config = dict(
    num_key_value_heads=8,
    norm='rmsnorm',
    norm_eps=1e-05,
    qk_norm=True,
    attn_scale=0.177,
    bias='none',
    batch_tokens=65536,
)
Each number is 128 + 24 x the weight over its row's rms, rounded and kept within 0 to 255. Layers, rows and columns count from 0. Numbers have three digits each. The size before them is the row's rms in percent of the matrix's.

# layer 3 MLP down, 512x1344, rms 0.0782, rows 420-511, columns 240-287
102:162143147147128100172125143114122131117130137113133135111100113177147143150143132096135102138137139189167137144139156127164137155090132129143101
095:129139139128142129115126090145162134115150095106144139117111083095112137104145150122151172111123111133128125132101126148151115100090140116129090
098:096077106121126118130108131087110127147129145133144123135138154122107108133129143079120118135117135146110095118134115136109135114117131117075138
104:120146152099150126162120148098132116129125118145153082145139134143119161083130110129113142110160176145131127166164112110125128127123114144152159
097:192146155136075150185165129132104125106155193101132178139110139104139140137086127134137134097185121140162138138131141140134122121149133156101149
099:189093123114137112132113085154142151086132144180140119120142176135143139147113180125143128131113123102116107134152124149141128116139094133139162
102:130111130154163147146159088142102108110087136124131105125115132137158146133064146109161115133100128156107162106099137145138126146111167152121146
098:123144110130133130126086139103135105158126121144146123127140135138151141148159099110166114099126128141153120107154125118123133109120117121136095
097:106116130146135100118118111092143103121139118140132143150162144118089138133116115128085098119136145122141137106115100152111149077122167106158098
099:057166102108104182123090151114145171132129094136141107130149105147151136088095116167145132106107119171125052133124139106147127119119159112111130
101:094142108151124150124173122108160115117095177101138119098152122122126115131111107135132135114142120134113139112108077072120152126146127166094126
101:124141134153128101101150116135106126145137123134129146142105110158115097161101133131168148112123108108125123103140165125082136109164124137133110
101:138133115139133136077162129111113140123140111177102131103107149149131105133125122140106127115133167095166098118178128061147163147157095108146141
099:120128146108119140122121127119163159076122161084187115148139123121131103116127111140103147105140120103134157126145139160129116182148108097165093
099:132099127117144111067126117110124152128113178192137171149155117147163137095157130115111122162111144138119158100147139097137123135165153078135111
100:126127123098168138130117147136119183160131178126118134071141171156075126120087107139088181188164131134124138145149136150077125144187089157146073
104:200120101167128083125156072117124149169142161122120165149145156123106174153099153174100082139155105128148141093164115138162135122097121108116133
098:122140106091147154146128124103095109119086141112156101135125117155117094077116098091110122118144112109175164122115098128170125134106134132115118
101:137101098153142134109130122126075168100143140183088086142061095120150138125144141083148107160116148096159151105135149124136108101086127121138133
098:144104088175113132151119127132157167148153130173126101127111141155172137110083135091081142138156157087152132134095131118153124131168146142121124
099:153170159120155092108102091151131133112120146119116107108132136146126201117125098143149110136091105132158118119110111133111144148112106130109115
099:164111098139137165126117155142089106099121127134129153153098161146128140139140133128137113136150120091094124139131122167145127150131136133175120
097:094145118112152145126112124160135139121116139077134094146090118166138105095122130124159104134144108125127103114121096108138087081075120143143140
102:120136086069159149127134103148167146107077110117116134100132164138155152129128156119136097122151117087135142142100117106076146102124105152133142
094:133131120091101138102067122136160128150112119063171157140128115147130101138111128125152161054148104105103109107106128160118109118132122123138086
099:149132101131136106146092078059122166177092099075114160160120099140118162145141128155100167101102083104107152154137118172157149119118082120108122
096:113121181119152120116092134147121149165142148133131115142156134111137079140096133158073128122134101139130129156129150100135123136098070103163128
097:115124074136122127106135086106105125102104126138139127117127101121119186109126127115117122154129137086122161150098176088124166125104088157139157
101:115139197123100126151139073101114164103133088122136121142135132131135170164167179114136095159129098118121132130155135084136133076117128130085134
100:121139098165140126139120110154133125123118144168140174076126152111134120141096141142115157124143132151147118111165086186099149147119154166141155
099:147106140124124136153117137163111114116158128145127096099157147096167110144110143067112117104114120131088151090120109117130127117117101155087168
099:099157147117127097118145094155134111158137145135113144121163146143144126118111115143126137125155146135137116126154106123133106133133122170125115
100:170145130150109140142101096109124088118131141156111128142125132128132129132116115135135147177170117103162143096103113137140096121119116114126126
099:132162121147133150122109134135061123111103146136138082158108114140124128108109126116123153123139186130120141107148132113154130123125119156097133
102:142119123147166094113109145102121095112083149083135089129128153144176093169090090125120154136168095143144099129126106086078143141129134130086149
103:157118154123106160151132128124144136132147096141143154141139086118147179165139128133096156108169137081126093138132099154087127120147134119139133
101:127116120140136089113131137119113114125094144104129128134151107121067135115107148151137104123121168113165136123131145109109107135169091087146127
103:152086120099161146106123133138110092118127181155119151092102185077164118097114073168160129136126111145175141091157144103089136117151150140171167
099:142162141148073118123144069117162130134177153128102114168093115145129116120148122106085110179142148132111104102116182132123100153119134149126110
099:098118074148109124128105148140130120124133136157164121102156119116107131169083126100121114159122109099138126142114085108138108117149142159110073
097:181099114186138128114124162154149142123133130152165149096117105137093107129097129149124217136124125119132142146153133120127157123157124169146090
099:114137154142136154117093159119161089105158137122157113160110136098117133131144150136173136126126174138126088116128107162123106139128118178139134
096:188133070091106119125090106166135192156104147114178083096105140137130129134100117144140092159132125138149167069171132099116098144126133133102183
101:132148124115165133170126117085111134093125076159153124159094116109104133147151110153120114050138128100084056120079106079093121137138109157133152
097:143135107158142091114137118126145114157122171193121177126143117127124082119107152137084084118075121138113167099131142109139152098197112145143134
101:149103141133100108144142112128099143126122127121134126125100148100130169118116113130157138159136117087140134129120126108164129130120091159139142
109:128152136149132148157123106148141100118120111114119103114110152126146123146136136142170153161167169140102128118127166145133111129151168133145103
095:169115150138150132074116175102084119153124159129159157130156164137121152146133142118156172139118129138165128125163129090134127129111110137094104
101:159130102127156078131153154143150129137142156118121152164150126122099101133133104164174120120144131162155136122118127149148163094162161141160124
099:111106145106142137127119121111072120129135165116116156115146152159120104107118084123089123112133091110114100185119117155129171143128126122079178
101:152125124136120084136106127129148114163132156087123124125163157135127085108132114161113126112126144169078122121146153129113087103119123153103152
098:103095101157107161145106140136108137152110170186112142133134111096140135103114104143122094113126137126122129137106120123182104121132143112094110
100:080107135155149135131103132081112126117121114153145150155135118142137124088123149094148166114092160126125148174142139170106096097110134124171169
102:134146131115158163137102147135132150123152117107112143111153162147133126117186114132140137152156171153101115145104098161106159095126143106137107
106:170116139102139126130109156148146108135137122095102150135136121115120187135110134127118142128135167170140177067138055083143116111120159137132153
095:112115122142142070093144112124104102126114115103150113147110158124105133177138151150117093098131141050158099164090132104123174122125096126112126
101:136097120112121114155109126109137144118138153129156114111109136107111109134145090151135161142133123114139116119104142122132165144126148101149120
098:100110126126159127172105127123121153190140137131115129129099120147143151159111159146116168152109138136124126118126133116154143117142110125108123
098:147140112149116129089078121135106143098126117160075153106062142106162111148171144128148121183146133166155091129132095125159161102150140117100151
101:116171148136163114144122091151132088143105135100127155111119135177169156128100106116163128149151132123142130119133106105143126146101187121112120
100:160127136153159078135164115098155107103188145105111148118138128111107099096134102110124122140139114137122132150168101164110137130147111119141120
096:136115111106109140114154142150093118105098170141159137123129116115109113165143120160131119099099127131107168102161148151162121089140126123124140
100:129113092145143197139149140103110112094134136137130161162165149134161119148169107117097105126153136129143123150140162123126149136140111120155151
099:116088112111107164130123137152144157148166145134124127113139117133146083150155150174161151105115108124102097159145097089113154136143127119131142
104:102124118064144091131093121115065150118069171125118121105148090148134120157122137097120105158110110169139132120161131123118122129120124115089129
099:165127132105123146136137190148159102136149165169129091144138133158141103140097157187155117169108105103069161114146136095075121127102144117123115
098:161081143111104138059157118094142146086136116138148101125109135154158107121129177119112127110099120173135196140139162117122129124146108084148119
101:125134119141130173151090123122091092126145096083109144143161169119145112141126117109146137134174155145164175152150129188103109100129199139126120
101:089140107137149139151142113092122131161149099156164182131103104104144169097121135113133104095105108130081102130132136113091107149111142144120099
100:155143132093128146137136130117152137173115162083124141136121148109134125091145102123115073120142150152155118150144117140113118181120109133099108
098:149163146147147151114125109111117150178109125121155126146102109105147126151077160170096158115151158119132099131130145115147132153119129133113143
099:138074112154124157153100114124141150089079128119112079155160112114115132179122143132112115162128133090125113133103180159095151140126137065111111
098:133151085119106159082171146118149152123155108129125140127127126149137171165143103100134119131114139152112132090151144102127134130142178140173112
102:138145112098107099166150131137116092124129151166117169105146116121184101164166155138136126113114126117097158186154168147115158183105094133142117
101:067075130142133133125155152144144100087156127139147117134147129108106130124108119116150159151107106114162115132126133137159150145164133157102091
100:153087125094106141129122117119067101102124127128138164150090108115126134108096143126104127133088130150145097116120122145149156137127149134076130
096:121108121095123118127124158136130175130176095163155118138142132120124095130158143125142126143144141106116106159112157167148167132169138104127127
099:095136107135103117102128133112138128116117114117151142126102118141099123123144150097146157083155138111082119117154075140113196108153129103117133
103:160154107125161129168123117134152105164126115157112140156088155103089141110112122107115152136120117121114140134122122121108098119137130115118135
100:125124156112156164130123133164128127087127117137107114145150157139135107099111114122096150112129120119097111142157103172144155136109125104127133
093:156114182176132096173128160099114127105146098142170115096139108138141134127144084097099127138146141089119097103141099138126086098156118155147174
101:150096113123141123143129117125141170155132162155133151122118125117150150157098129142122125125129155113135143134103128126145142110144138104120142
102:121114118127148133130152153136123137100113139130116142143101056118108131173166112132177103153172144149152104127106101159145168101142139128097142
102:129126164140151127148105158086114081145109103137120163149128167123114133134091111109139147161117105090153089120112132128116147126151134102135110
095:113121110110143130105159132133118088113120114153117140063117166104140141083128165112078152104105120103126119106127145141151138119115112084129135
096:119134132096126150129128172094116155098144090151113115114096107174123114107139128146166178115139103145160099093145112135160084099162141085116119
099:121074131091109162144079081148177122121146138148108125116082143112150135141126114113159136163138178127124131134125119114103138094161098141112106
100:148134118100140118184110140117118129141118168133129152139152133182146153132123172135203127153161116108131110135127139127104130099118116093115124
095:176116115088134155169115167137121098126122132137131122114138129179135132109165130147121117127137094106119096132138125116127118108150105156128151
101:138190118147126138145109109114148129119152149146136180149143107130137092151148130089156125086135112120089074108140122087123118097085146113106134
102:135144070129130146136125126103128166107186162140116140153134137136122107147095132137132080121150152103134146094126137114143134168098115140140079
100:162127137129157129110145104114158081100097130110152148160161085139150107182111117199115122102087124097129111153089137138131122138121127146134124